Weights of a small transformer language model: 7464 steps.
Each number is 128 + 24 x the weight over its row's rms, rounded and kept within 0 to 255. Layers, rows and columns count from 0. Numbers have three digits each. The size before them is the row's rms in percent of the matrix's.

# layer 6 MLP up, 704x256, rms 0.243, rows 22-93, columns 128-191
105:115100147132165124139127070076139132137157139096160169180149107174131157157112122119125145092140175123129125097137166087139151112125154110156131099135154071141143113179145083117147143127128116
105:148114154150123119139120118112141125076083113143142109122078162139094097116185108143122141137152109084142125168162135122140167119153135112131125128081189068172144117078156133109115158092107107
102:161096116112143156112140140086168080131138099103121151108122123135103131125109150122100116099166096143128139098121119088157146121136146121127140143110118135127148107129108074100122156119153159
100:123123109125115087181135108128139108123102189104127154099157172144123084098115125121104128136183128137146150166153117156131132119152140112137171108129123124115130163147111085117150151091100101
107:145145122133115125135146117083155093137136173101122131096131172108139121131132116135130144130161067180154104133125139135145133175140197110152114100121144146117163126138147118159166152134101132
102:085114149195175143116145093118154143139149163105116134180138149122135110117136136186126080122160146145120128124123149113094113116108133120092116155128146103156130191118098135131115146157111166
097:102098105169148135148131124112112074084116119074134154165108132084158110120119159123116076122155112122129115087166103093119113124090146123145110125130082110159119100167157147109149142111094106
100:114127150151139108186146124169108129122100118130122090165115134077146150121112163133096133164161094136121126133149119165090118147102155147114113140126118144150145149109143126069152132131148115
101:162149182159126089103128116125137114102138128132106115130072128115122152130141121151139094140182125135125096129171134097155135173131142129129151118129138137145187105131136109171096109141148114
099:116136170142179161101061116105132155147110135116142126099139087134142132124144175133131128126156078075135129171152142133113132081107137121104157135151129109161137124143127178128137137131139065
123:117131150157148118177115144113123143104133108081091170097118105124104126080124147136150118127151132118139142128110117110145159136139113133133100122137203150069159121140112148174102150124175102
106:102105106147126097151120131099121121169123116160172138137108148096116170100127119120136148119108119113136164144123090140145076133121150116133136124134154137150110115110121144116134100177140093
107:132180128116194162121168127134103129098113132134157127129126157133116143138115137162125100130162161146096135128166168149102161123132141118145161096117138115138121061123150091122094169114113125
108:111123106116116195131125099084147088136125119143082106110164176110075154120137070148117147139133121143135108126143109188127146108105100117138091110119152129118147086183141132134137180117167136
095:098111117090130153121134104084144162134116140118133146146101094125148138129135129142145110085106128123146128157167141106123140146130113112135116103122163122112099151133123150123120137143125075
099:124114166142130101074120133133114101142093127124105116141144112144144133116158128115078132143124095180092129174132172144124123143114073149119105127115129094114109105095148110116162111126138117
094:127104176113159170116131139121103123106111113150076142137097185129146127122111132120143110145099145121153160085159094096132156137114186114164101146143127119142141079142174091151137160137108128
102:119097108177106102098137138150151163090095091143158090132155104106145146118115138148150169119036084152122101152157077133086136133166151139120159125107120092161131143132139117116101136098113123
097:133154157137146149146138144162120103099109092142113132110083175128165092147120135133142142087084123154098122152094151143120158129125149107158141081097126135108143152143144119178118158134118100
096:131136144138115154119156139106124127124103142126133134129130125142130155145144111128122124111131098166093109140152101151135162130098131134151102121116135098126122097113108127093113139151141129
101:078111097129178122109160095151086120106134094140137133107170169092131173132122101107137133120139109144130118130144089142107093142135109130123134146146158103118129169131126119133112069166127093
096:150155141137131143089117112137115123126126139155105136102109145096133109116171089120113117124132109077083154130133122124088136150111089139106120149086102098138103141165112152134117103123146104
099:094146150141106161148082129149087096152133153177140139100105161114157143126138166126148134150118158122129154121135103126140101112156149151103070120140136136088167120117146126130150135133101133
107:102113105141136112155132105093102143156078114152136128144159129130105089151122124153122127105114123129066161125146119109086146116123103149114121096110145141107143148087163121118131151116140144
088:107052103100109104132103111150140113119111134117117066139128115158102153141125121165102176146107103141154099133132137102162102112154133140170158134104144128120143122128081117168128120148163155
105:169113114138125125139113140105121137095099155146151156162080133142143151156159135104115108138133091132098155108151128126171102132109142132131159133165111095135076119167148096078150129153144171
104:113111106130128126119136136103137145158133163128129133108110142148161127179135106151152143148128157201139150115126137181172082082139068133154152136134114130107153121124136156136158160122149135
113:165152096149112104128175111052130153143142148071137152139120112081136124145136093111154108161120115165135166148136103135137127143071144173129139099136103127118128131124143129115137122124077184
098:089147125098125108150101149153152126105156136173155132120134131135147123113141113103159130114112095118124119139119160121091166133088137160102067109074111123144156128111097126138159146080094168
107:154137147086153141110149164140103118119112132147166121146122091103130138113132108099130185118127098128104081145183098149129145119134151129082084119142128107127124109116130136144108125136124139
103:136137116179149112106100098104197122141118114159147129169106160112119136154172150138111142149095100127099109095077128153147107109157153170137139103149153121125170106143128072138111141135157158
103:092096123123133139124119096114128127149115125092136094130157119112185152118126131124135102146162122128097123142172151106142099147126107126115178107112148143112139115139140141135105141135106128
095:126105135211075170124128143121141117153143118150139116089145149086106119160107100169114113135056149136168128140150162135142162157136122107152075106113113141135123168126145168088134131141143118
096:115131156109125173115144117139109139175125100148125124103146096153102069121102151129124148089133125109143176156160147108103087160134128085095106129113144135127149088128143129143124116170112101
099:129136108133104085134120084167154122109139180121110154134138127103144127129155116153112111118103131128108091167112097107108102149135104074096131154121136108151098162167148137102097168117101134
102:086098118131149129096128115110123171147208152092105082166106164065108135147116097168151107137109146139136105147151124110149150121139084129146114096136141114123149098227123123125108182123156116
092:109144111117146129136123073096138154093154173099121117150159081135086124126154082101092140137145117139133155134097127145145122172134144122107094122081147106125125159122134087140072154105113084
104:084130161117128178176112122099078149137150143065117113187122133158080134155107112154139146117133140138124103144121129154159124139139167138093115138135126135095110095148071176130132120132121130
093:089155123152099123134120144098112119157084116162140138108149159190154121089091103122133118124178080146097106139108140121117152170125126095101141149159103164147136140122114118154097140133125132
104:117151178103111146129130115142131168136141101117105114133143132122154115114141140136126155169147138132092109171116142140090117081121114151143089166099117150126136140098113140140086129169098133
090:127136121098162100103117139109142146142119121115114097118165162133128148123114146127144142103169147119103151135105125161139113123112098151160119152108127099119136119131141151167147097111155167
101:141137105144111134164147129083187119134137109124108113146141125094102099122151130112153133110145091129108083139139182104131130093145119102129133103081145162144139071130152113163147155130113161
091:093140095136143108182128149110138148114102139131114134164118152132090139181078137106141162127135108107120103147074119102101127125099175146129135130136129137166098124150130135129142119131116146
102:129139141141123141119104096149108190152133129094146101120118126147140130111142133110107118138122123101158138118112130140112148127119136106166105169147148135115129091102110089061099155139143128
099:139100109116110128077117121106151138103142157153115142117124125129098120079090176115174121155127134127099148137171137138101154122101153061088131091114106125146114147120113115144145120169107148
103:123163141136133135130106166160128103106117164109112150147131149125167142104108143105128177127147152156142122120119172153114038111129114113115116143059104145119163144121137110128104095159112113
103:135144142108103139145134184110117137157153125112136148123112137089087136113146093157119123127120114119146122095107118159148145140131180089107155103198093156143134142116143122117116167148138132
100:152110128139142146104140125067138111127102064155123103100172068067140115154117125150097180149103130115123121087112137114152152110139116160102118138149139135115117106085124083141091133127076105
096:135129148119114106087097140123126159111124124143112141132116179081152124129124114132127133143109148091112128099161111106121156119138107165131142122128121175142152124173132095135142130150105128
103:175130167121156120146137128129153137144079124169112133107127161138148106120112128125138100167110126133090150143111156118186145109131138104155118150118158094141110137091146145152099108088130164
090:111137117112140108118130133114119117129165088154093163111071096114099141152151126142163147132069110071102090108090134109136120099129123155157119110111135137157148129161154163088089107108088104
106:121144141130110154169138117183178101166118127159145143141130135142137144167124117130144097097074118108119147143123116096100145146085122115127117136131120105147108136132144168129177151132133111
102:115123169111171125129165114094159117148150145114102127120142136120132123150149095159112120161158134128107105126167113128108111142134117147172106112108131160135133103169070149176119165129137150
092:144099142136125133112126136125128133141198157096094116128123143139125125139146085159117155116127185138166116120127164114090120107119085126100120088153122102196177097097145073124126084116133102
096:126115125149118124071123136174134143116121145138110135167144085127153157103086144064105116102096155147122114128115153142134119128138093107113120102094180143164125123120132119134165120105109134
102:138111139114174121091107141116114123150134176154105089090100098147097121125084103116162135156115087117077147100120124081106130142127145136108118131125097127145151146107162171129118127127156126
096:109146056111121131139146124100125144173127128146165129125130122130077117166110168130115089129147114116184115114148139113129155120085110102118133145093085129114112107141115074098122098153106142
100:132114110114103113130106132144139175082110189107164167154113128101133088091130092134164112120136112126142108166117122080183141073109155144093125117136115130142129164110153102116165141131120137
099:144126096104127142119137162144100113086157146169151131140117141090098137112099159110137088101147127137144125107104130073106115153116164110112112170155173138107105147118131183119095136135124124
107:098112140101121111151145145130138174114155115191141112100142091113163121184139152097134104144087111129141131087125146097135124100120118105118112117149102147157112168164136092111087119148182125
096:120119123087104102099133170139159161113096134144133100112168152122099148109190187164137138172166142115149131156121119130104128094136129140143162100142110190129160117153143141143131129130131153
100:168106096125119156110140172115137125117152112103112123154129121133130117139138122122079122130149129092132161126147077093142139116144093143135166123082116114150137119092136123176160153143126113
102:079113159114128121143093108115174115176110142136146145128146136131094117144143171170152121118100134143136137124114136110141122117140102081153100164120136069147117150099106121153140142114133145
102:131119104124128087111160147104104148108122168106145144110158119139154110128133155113124074114121118121131149108119102107131103114118132122100094076129129139077110105164168099138133154115135115
112:145090102101103100162113110182159101122102108124142105107122151153129164097124171153110131163111107113135104148155109159153182150111170158142134099135148121100159108153127098137113151104173118
099:119145151132073114136124111114183113163151098131159092202101112084118127156105106161174086133184127167129068083137169155155125135112084090159135126069113104116122127112159149146117135104117105
101:179099122144142124175161106153073121118172108176146106148157142116162091119097125158113138147131120138112097097165097154112080152122126126153140139158117113088126117120124132163118115144144103
093:107078121132133141149169138150116136115135115156118129103122115163124140133098117098129104125087179144095079142104158088145095144119130176150098149122129139143150146118078081159078128117108146
098:149140123141133135153177100115106125134064121152115115119136166152104126164127125165079113150122157119143108135118115167145132085148108147110142151149110084137140107142107124127167127111135103
103:143117126171116157131142094152122125112071115106146151121122131107181164091129144161145136132117161111091148124128127119129155093139134150181109139114121127172119133121095119114114164118111128
106:108151107094162102136136125151095125095151150137134104110131143150120141090111132167124116107122118137096124149114144097120116135107131149150169141085134152121149095132125125144123128120123102
095:110167131144112142096167107114106102139133159153140111152142130122096127144162117170136146146148121054161145167140120117119095151122145098131140147134086134087055153133118086162103140107085166
# layer 6 MLP down (transposed), 704x256, rms 0.233, rows 22-92, columns 128-191
105:085121151119118116112099098097132127113126124107114106142108113114122181104092128110118076135147160121137158131187087133176090142084125116103107128136138119142124126125152121110178135133115106
096:127153127151106159091148142157145126105144123126088150083153134137087144138132107132134133176125142137089062124131165172135132139099135121151109106108100113131109128141139124110121129113122097
093:142120177144128146150111168148141132124129135142131118120166119091111098091151155117116150146113162133114118172206162155137108150140169166125116123144149154133114133161142109122130139167163162
101:126126102134100099119137166116103091165182148129123122145126092152141133126126102117147095112143120105138059130103124100123123119142099159144120110095175132133137116124125097127118127122076108
106:142134141152101153109113133127169090107092130124160128142116146140114120125174149147122105149111120112155117156105118132119100162150159141128140124136138098120106125138068125148157142129147136
089:137143131111104080127110158127100131127126155114159063125111155153115154132160166129116120139168154097094099203082123135112126149163119119132095138127096134129126160166130104105138110094162139
103:143116127127079133140151114148114153109184117111107087123121130151114144131098111122128087145118098133142138150174121116162192142120165141131125093176154136163176137123094143095100127157148096
101:125148119061112141101110154129099091077120149121125128179136147103108115141125125114112104191129130112104152144169104114136141132161123130127121079118126119116144173147140162156157110145152115
094:116129132135142155157155158161146101153111120113148172112141112138172115163074095142150167148111094156168087136123119109145095084142095149102154118092096124114095160112145096124132118161136128
101:127112115087073154139132178131093151163108124127157109182138133120146125134186139146109110126118130178083145101121102144110130099122128061121135107087120115131134109164150166114105134133157110
090:106104132164110123117144163160116104136143104109131118146134124146156164148141104117133111088141105136135111126039120129134128136150114168132138165105117132136108098088120123152143102144117143
103:125096139109115092113135138110105143131102155115117108134134129165115148170161125127105126123117140117151102135162101151129124091086143152145158096142102156132116130127100143083157121093147118
106:140156144108146130113159142134137100115144098095142113151147162140192091121151126119124160162142131103137147116159120125145120096172119132149122118124127145147103145126145123139165146126127114
111:130127063146126116160138153109103129152134175120079094166107117133162142129133128190133137124133123115127129154097142139138107141162128134102146060120103084088147136173103098106131125144155155
096:170126134127146116113157146102118091165162108156163173101142102142123113126136119149126124128144130146091092127165156128119139070122132133147123149128171162113179134153121107089123095122127142
099:094119120133135112143126129133122134133120171145113143151095107102125158163163123126148148178090142106138087137104153108119095128096143127135157163098117129085114183158153085092089112092143130
095:167147092122148133103125118096112131167144132160145099167123059110134153095093132171131080127117110148110086171161175135111134124144085107107170123141135141137119124147139152115156132096156185
102:125100078082101114114131100170138113162127115130079126119124119113115076119122087135141144117173140110159136121159148128159142142137078122156124137109111117142161144098093065102117123125127104
102:133110078117140164174102104097110165150100144117107124114147104107127135110154086105130167111158110145101094153153111142164148107121146118146147095122104102134131129086131119134096115100132146
100:113122141079097180112126144138138100125143100134125128116121174135141125116088112092121149104074120078086112130154168149139154094106171113192066141161137081141129148163130129167152126178144120
102:137091146152156157118139153137144159126123131121121130125114137128130184122122117093098125128059127108119192077121119072124136143146140128140154134123143126129095121144134140139126098124081121
099:116177144119147179085122133091153121148135127129142145140126114135165132168140127153082121139131124132136114116156129136133099148130115101142082144118089104111128130133111095097100127138104115
098:104116103080145090146122131158141113128097122133099107121159140143137112157105097093149131101139116126086139124154121124146101123138085113123116072147158132174121117146124111143147117142164128
097:099122123181160139124154130162100079132101099114130107120110134111163129144133152123139098168130161141168175100127151147169162107159140142139088141111148115113089121113134116120151083145124099
099:094117163139135165143101096130142114163134136080143142121105114095120108132154086128183125175126113159087085159080134143134157110099133115100153164139108094176097132110105149110137148129134132
103:153156139147157129124115092192119147121127090129148104098118123099102152099112122116109143110198101156103124088139161126158128129116143144112135159125122110146118150128081130091122153166161190
098:131106130112165120131159119140122134095160123124117130165113147170123118121137134110115123173125148098111128124073132164152125104126132095122135153093151130123141115138114137128103140123103128
106:161124141133092147135075150131150130145136173160146165147167132104094158131126087128135120146111150157122124145163097132095094098153159183152131099110159166125121143081120149132173165110133150
100:115176112104116122117118142140184136100147134138134121095137129132101117123115130168059124118121058174133127081168125174130117129120142142147156091157137106082157138146104144140155175148142145
101:141098169131186153154144134132110111129115134127127124145136118144095085090099157133101156123095134116159155114196101133137147119116118056144164103111153138145199139126115122109120090158127133
101:109147161134133084142177110096126171167099122126150130148141134134121124160128171131133110092142123098118104110129127094126161113132179150113105111121146157125133090142104159130093117113093077
104:146145093152100102113111095131092106174114112115179135158086144157138173125141103134125117103142119120114155148105158124115150144101135134161102144102156120155097119127096158139132135123122154
097:135140191132143109082096125104162180141176200114119120096116162108133138126149118124152102149134154090103120139153110150128082133124104138113160161115155119179163143132108108102116161151134124
100:146141127171114135120141124138126097145115144124114142122107132107115136154093134206148143145133147173082121132105121124146103146157142110154146154113073124161107122154134156125118134144133141
103:144097100140094108108144126152119150151141167087159169149139123109114131132120117140093112158098135133104123126167133144117123148168123096100132104161131148133119108135165147143142176092113086
100:116153152153127130148112094131175141097115139101129148110158125172133160127129145134105129149128139126104132074160115116160139140091151192147118154164102153096138144085113184132128130129140102
099:112134136114148089107143141092146180096140075146126145125137142153143130149171122122112114142149097125110120132133116117129135103124100149135125138139103119066170089130104120144165112087119135
104:135129167146169154135145178168160132146123137126102106104169093090144158147144099143115168131149109081143144149209140107131169100140107085127113154143126104122131134108169144090129118166172161
098:103096133164100164144119194183148101119124115118111145131125077161090168121082134121140146120128117118119168137133126122127157114152112121120142114159158114123157154093127094098140125123124090
107:146131146180133143097141134139115126060111076123124141171078109119144138094054116136143121100117134135147141149154139137110160136091151127111150134134105092129133140116170086154111130141109062
094:146142155134103128150127109129149157086101134116121146134105092067111127168180153161126109113116126112144132135236164131137098120150152114166113113104110147112149128162154155122141141120097119
100:150103127064091179171140117112109111105142099083110185145088129095143163140149115130109137102128108139121108128114130149148125126148182143094125117150079120142103122126092118118140108131120138
096:107110187148118117129134130096102096124143134139175141122087134189125136153121111131129120121125131161129122112199159130156133155105155166097135095128121094107116116150168093110133131174089146
102:106128108153165146097163145142119077130135095139106115119121085188156162101083103131113157113094096119138125141142123099109125103139138121085123131121121120094179125098131146140152122163131134
099:101109102111147109174132145092130100128103149128142130100175154129120116124151157107094133095139155131119150108125095139106123128180176146180121094126147085102099090133076111116134131102156132
102:116094099129108154134146135131090094080119129142130123117148153171146108110169099098137122143111137145137155102170156140154072125131125145131119154119138129091125182129149106136113103144126098
107:124184158148121132099094156164149098115125123141127078141093121140080140127121043150137111164096109138134085121185135140104142148128130095091114095190072123116143112093108101109127143113141144
099:117093141097078136123141101130135108099129148133107100135127130125133119153104129106101124135184133114145140122162127125150143109093104147129075093109111172184141154138127099098101135119141146
098:146124144088130081139102152186135155169120100077099182112147138131130113151131083101135158143120100166109139090098082133128112127144147144038128158120121129134148145164137136123123139165153153
106:129120141134081133118118129115119135089106086116141136130114124144094111178127119094144126094082122167118141112150164110145104112135140132161156146100156141138124144123154116102104122117136113
098:101149120132096139121091170157142116107128166143120120154117117142166116145110141148141123115167133167122152158111144148086116100134116124136120105125123135156098114181075168101112145114152135
103:174174170106083102121104149135129107105111117148124109161133136141141095118133110122115155123119106138113174104102160177159107174139136149097139124123130145145118115143160138156126124163124110
100:115128120134121158140086106130135132162139051067136166141103133136142122168182162137175148139119178112136135121110125143097127118098113133131114122148145129138142114125136108152137172133120139
098:144101098133137092112100125157109140119155198116154174157111121135158134180121143157137118111161118133166132173113122107130128124149143111167168124146099082132128115115194167146157134111156146
101:161104145131135115135125154096118114108140100159099137155132085108105118133181159146107160122130132134102124077103123168112098118136097148116130155118156133147146064154110100110100111145142089
101:112119115125155132127092087123101117097140105117145145145123107149126141124154108137167118146093141143105148118114097102127134106102115152105116122123108147106126146129127198133185120140139094
094:137104171121086055121149096124155129157138116144142172114103188100158124129117123108136120138150134127146086142171140152096152139109098174116106165152166130152090122126124136124148143075104142
099:155105135173128146113148122151123153149116146154106144114127129147073113089152159125148114130147128092160155118104131131132099136116134140136117109167101122131139119168105121126152154097125139
100:101127106106130141120131082129125175151151133096171128138138164130094115164149146126127147123133128154127138111189136110077132129141154134133141088124136150125113173117130133158082154138140147
100:120113118138060129126148084112098134149127135104106192127092125116152146102098119120182116151132132157129143116119126114129146136168169117112116145131106091110117096127124126137113123130126151
097:121115084140152125141171129126121133122095142105108116082161121121114083117168134116107149126118095122160104125125134122125056163143056122104112157126150146136181121151129139072136146143138102
100:111090144103129141118161130110122127112159098130144164119132121136134162129136115136100135120119151122147122095152157110169116108150146106138156118116149082161167150105143127190116119115161132
101:119130140148109135124135141126098116101101091117138115132175137149118101114127118135153113127114130159128163073103152145123108146137131179142128139125147133115104128150103145192115078153121139
102:143127142134101113146151136135114171150081160115148168107116148091146094082097146137072153138117176159144097149116125114106113097153147104110110163182123096108111103140149110128167146127143124
101:113142093124106164122097142171119101133115140130134118165130132118159093134072128134124130108121157147166143111022134100131068107152133127108165141124119128132143132114122143107112117174161130
099:101112109173114147125098141161128104135136145133151131105164094119118084091152167113120143131133111121118120140062133142099148163107161126123131121145118137137140134124124105134145129092129141
102:158101121143113121126140160152126131107150109088143145106114149136137122118170121118118142130085140147123152120124096136131158132110127141164130115122147146109102081117132126182169105119150182
097:161110122137104100124126119101132107103123159120090148099142121133157098112094139116170116126156094133127152107111149128116055154116145167133128118120115129099153116124153141150124123142114087
098:189154108122120122147122109111112146122099080190131132122112111154122137147103174122135169138138145132155143158096117181128091140112136094128164134142125130104140130124106114103155115127172152
101:146136131153143148127101145134104184114167173171138141082134152123118137137151163115111133145112126164127123156124102096147175099119112127182148159144131085105081110152132152133110151112152110
104:117137119093120142143100090103125108103093137073130081102143101142114123117111120145125125137127086096135148135146137073135124098145108134134134116122139093078128113182156170145123095143124149
# layer 6 MLP gate, 704x256, rms 0.225, rows 23-93, columns 128-191
101:109146090146134100148130112075142143151140123105143143158141138110158166101148190125122148095102117127110125108118095122107144127139150151081152200180111122115148115120137082104119151137091162
097:107163117141082121165156120104140112115128141090094126147091104117127176160128122155131150145140134139148188140169140099140130132137134123117132132149161087131150111135154154119091127138122159
099:151146128152125109131152141138152099090148162131125132116138116134128105142133096128138116102156166101115137120129138100129119134138131117126142131142126079154131106147144135119142139161108132
104:106122134117104134124183125150096098140127128064134129125187103157155129122148125120133144144146111120163135083119137106129107128123140144156140156154106127112140146099135102131123115126134106
106:102156137114117101092134152124100154106155112168182105124112138180117131136133100125104147162125146118098103127134124140135127100136135094134099179105147107083101159121161097116151158111143122
095:118154162115098177114103108080076132095136133111144169138101110133140115190096114119141140088135141103117112125109105084150145173161138134109124118144091122104194158112126104129147108147172098
103:131103130136120122089157130138154118127115111113141147088125121145144151130102161150142151115160122107102099127122137105130157122126129110126128152124179106140121103122128127140081140137150110
097:183212101103117169146165106093150123133153104076174100109113120149114110136143160113145128177098119096100082127120155127140148128084121135146148185102107114138110145176159125168106076111113120
099:111123162113122139146125112121134166178131117135108159134123095142124124135163143131090122122147157171143103144147103097145122191132107134091136148096139144109075153133116116129124140136132116
118:124140086102091118080175144141100127147115134100152104144115138155105129179086080129136168105114103145116112137148167114133147103138129108107152131110094130126109118134129123103159129130120126
106:176111136129136132111108113114104100112134108169109141121086126103132119115102127164178122108099100096134116130152137150125132138119113132097172089185174170092112115127153131115187105169153131
107:116131103115132096140128189128086146131101096141102136098111152169157140144119151155087106152118141135112105161141141125141077162142106102117137122118111209152136106171150130127139151119116157
109:144119097163105127145124100152080151135155133110106105139104123171140151148158106139146132135133131092165131106108094132165169151116103112185148103097195107103061114149162140064111114128116135
099:165111165123105147118174128121111143140137105125155115129154142117140119178146185102159127083148142141142076142145088116098104119133132096116127087099153100144113106164142114130109088154154132
095:130150141100114113075081105142117159135101116161120128132117103143169141117160107145125138150113153109150150140164143154119133147166128170088137129186141104105150085094126119129120128152086136
103:137124112090074120126139142109147176112103132094130133129169112148137136106108109137157161119156135128115124143101094145117107161143103148138128097118129133124141100152124138168138115078128165
098:079135153128083125161128151151086145140149163154099137100143137117121111149147148108117149125116095103141113141148127121138101124119141117112102145088130099103141119111143117123142137156115105
097:133151133059135124150120110165176124065124154081143103122114130135128116125127146118079114147095140128153111074118107101108117172166133083147129089151119082146118127120110144171106138085097169
093:117121074141109135103154152129137141128149085115142099124120142116133105126165087119103125135113153089108123125095135141131134113137131125116176155163139119165129144103124096100156113146125182
097:134149112153098131103159117093098150151135125134147061111151139117143145156100102142165091126140124148115045127178151206155124123138139113117121135128131087090142070098117117117094100135147114
101:151159097131151109115129160086114188142139125146155123173149128098129138200107086141145120112084135127167118130101131138138088141151166146127106095109127109096144111158138123116109107133100141
099:119136098151158102154146071097151150117127116133146111112067124101101153114130163114136047126145132133156129076136124132133133144171107107107119136137120122109120135145083106098103098132194131
105:127153124133117103151123116132147084141138119098138131126159112137149112089102146065132128134086113176100139142092171134106106146143123110051137156161130095161108115132134142161143102131156100
087:148106058129126114168132142128125102137131164150152084115151125173085122093142155109119159160109106126153122154156132092136068102163111142162139128122198149154148097150105119112160116113139111
100:118129189118116138126140140139144125127110089123144156107133123118105106133189158120129143168143172116086136108134162110127156129144093118145148105153134097165140107152127208145113098119055169
104:119148132125115128134124136088123142093123137153178135124127119121182158116134125153112159096101159108123150139134110136123126104146123149078106116141159137144117164132124114116141118146117078
101:113141136135105111088143146137101119103126118142149098142110126081095123109150121104123093152119110179124101126118081124101123158139148091067124126113124122145096150158157088141141109131120098
102:111114118126120141112127129126123122080134134140126160135093156152102122119110105123167132106125169119127135175138118110118095153168135113127144133124150123118131137137143170114130092134113135
102:097154128117131139110140116163144135117106148136123149128086162156124145104114130112134161114138148087092156138120154142152141104089139121103131137129122111104163158127130137153114137073127097
099:117146100098106115132197202161073154126072157100099156076116118170132095132132103075143120137117138134164122106156160115089135110159134107156136174123087121107121147172150098108095132120167100
102:130124154158150140117095138154094098156090145122129110117073113099093123143131104118125118125073115116130163169164102129087125113139110140153117114160136109092118110098151103109123081096112125
095:116151106176115120120133131104141119136128124121106138154112153146112121153155148121164140126156124088124121112070176098148145110151111131111148163180136143128100134115142087065109123130160132
098:164159118049152130117103145086118160142120093090138123067134107125079121111122150111120119171110161103134135166126153138100128161151184145179099155094170096143151123143143151132124121141125104
099:076181168121166162161134137109089132124181135135160077106137135144126112138119125136127116130132127153121123183170141136142179135116119148116122145107164135122092122147153150131123112123130101
101:140147156173083182149138124119167118138103150106124166110121121190135134101135178081118136083125125142108126095130114140122126146125124129107129167140106122107091140121149136116152141139144051
102:167163125144114138128100142091144100138120113124158121096140115118115119191115167090164118114134147123148131133144118111121130159133203093139140105135134094149111117130109168149153103156139185
105:122168080172119131118148083147146124085095130113130107127071148178159132115130154107140092105156126104127152136083160119129123141144157090135182110144104139160116152118142137146115096151144124
097:136141109127134111131143074137093113148102103120118128129119101112146071072121063126156138101112114100148108143152119113127128104154132108139125138134154127146191094120143110099147160134138169
098:170126064164127134080143130123092130163101149147130123109127143142109092122129151147124112137139098106214125098102150131122140140125116086162162142136136145105128086153177127132168134130117151
086:091103071149147126119135144143118141119120157112152076164141097146142138175074123140148130100145105113117106086090161098124118114149157112106122134148131119144088124110124097144134099108115115
102:104126174143113141155089118077136147099138088128144140126059102094140163121153126113141108123118127105128093106136174158145175149163134146099126104130109156160130123121135094174149151159131097
098:110131121098113113102111096104130145148154116128124147096117116114153124140130147144129139128094105110090098151130130136094135129140137104127142178115157128134121061110143153143131122105155116
099:132146144111165140114117146139079162133123157147163158105162151140152091123115141132128138112137195109160158104145108130092110096129130130107108156095149112113142158102171125075100129135128146
094:148133101077130136134136092120076138152114141118157127130135123162148164119159160094123130110164126109137118131108120090133148117140145109105129086120110074149132089153144128118124152125135141
095:122145128153151138142148150147107149135148164093154155158133161133165157096123138153143108113120140116122138132170145102115047095116084157111106125124125136121104157133114111119126119127125120
101:134152118084079165135149167131128111139092121136115146102164136119136112201138137110148129142163135099127144115117138133169163120147092072143157111120113130148135164154173122105128137094091137
098:105154156084132097079131094144091096150137111145095139113161065147122086150130141106155124092111105123190120149142125130202135131138112158122147116157103138109174112123131160128124116129140119
103:173108101111165138141077126154115158074148110139103118127091170081128116089103112162156103151127151102156133117164130170104071131139148140144171118138146141127123123108130153139128094150117131
102:157189099121114136111136133125109160130123124142096103096174136153127107101124142124051117148121171121142111081153102113108133155118137165150175090136093138085120110104121153113131129142088138
090:140161140161110149151155088167145119126092141110122123133132136161114178120126142169105103126150116095151147153112123113168132136133128119160154154119103103099209070128108171161094131128157103
104:131100153109160132097134087124123172113114163158133101099090125158109079101178142185112167136112150167119047138131128155137145169125103109089130108113128099121082169181126125151137141128165118
099:139122121121138120149131143159119095113117181132144201108129128147101110139153142082129155137135138117099156108109113094136163122128149062145128154122135113164142140099139110151130150109102121
093:117132117172116140107130145137148102124145124122127135127115120153172159116161172082134110145112156184112121079151127155149087130138167138117133170147130131137109096154149155143152130162174147
098:184150146123145162114137146109098130138070168132096141096111148138191126112114125115099112138145093147136107145118153151090123157143170106152117148154125189094114121126113136115139153108118084
099:142148122137170139118130094137117124085147175137120132161125163143096143118162140096109127131105132158107145154166133144131109091099124146125114136125148135181100082105124121100149114112101104
097:132176110124118113157105118098126147159103112164151126127137103135110143123137122134161146160131148095163103128130158139131089202102142096117116104130098127156148150162108177161130123101131099
098:098099095105122079100143138112138126153145148123138135124084148122089133156179144083146084114141149085139107165124148148142146121095119117065118132126114114125119164165134135074135112127112104
102:116168102120096162082142107169120085094131109095116125088130120097086113142136101115134086107120103140133107097160144137151138107123147095110140093145105121156106123101136109183179112146095133
103:110159128099094159115089110158173120145148130128145134121118120111112124112103158113126139094127124107157131122105143122126117111117124113136131106167154104130150167157140130154155181125145134
102:085096113118121120088122160100179155149124116130125105141139117105108095128166137103063144132150136110133121116111137141146111126195109116109184129132139140106143107109178103121130106114089133
100:114122086114111157102157105171163145100097132101132184136123109154128110153151132119121164139133183126172144099103133099143117101098138131139098127138118160115137117125119132137162142154167083
102:119135072088125156137131080172158160181113117114141152125140150147109126126150138072116111143119082091126119102116171113135144155141122158158108143137162085111142142131151092133091146139103115
094:152151110154109103101168138110108160087131133119140107084148113116139122164133152129146060131131131135115126136133164139094099130143140136145149106101158098149120092109110060125077114124121092
100:103147136121144089140111110153154133130142080175147126106105088138115125119098154101149130125110116137181124110106112132130153154072129084130156153121144136102125143131144131139126138100105172
100:093113093114073108140107129125094137170107092170112144089112129133161096114108100102142091147126131103084138126139134138138148108131118141115157156103141108099166118141135203136122133169122115
104:127120106097099108139100095131106156165136171109149152125112114109100121132126142128091161109160148133131160093147115178096138121128136131137105090086092137109101162143091177130158125127171105
102:135124115119136179102138122075171119132148083093115122158110110152112134091113116150121098141128164140127160140118079152178133118119102133105119115115130110100133134141151138129119178138125161
102:116168171117181139109046123125119105099106149122145150123151096175136147126134110150138125132121113133153156107153127101121124142111088115125078120141145136088139131147150091099105148129120117
098:114127104143117121116146104141124114167161164145131157140133162138153161137191132133095088141124174148095131136134120149083074098126160148111139135131148124148141118136094065107114114105160119
101:138139124157099182118150155172109132099155174106103134149078129133123133163116115138110098183119140119172155110127083117162145103136131106150110115116145128171121181137151117144124141105097138
099:142116132128173120091135115109146118146155121151106138142115108089066113115137129110134170141167118157100104129139125111112155122098156139145143115117144102097130140153131061155120130114174118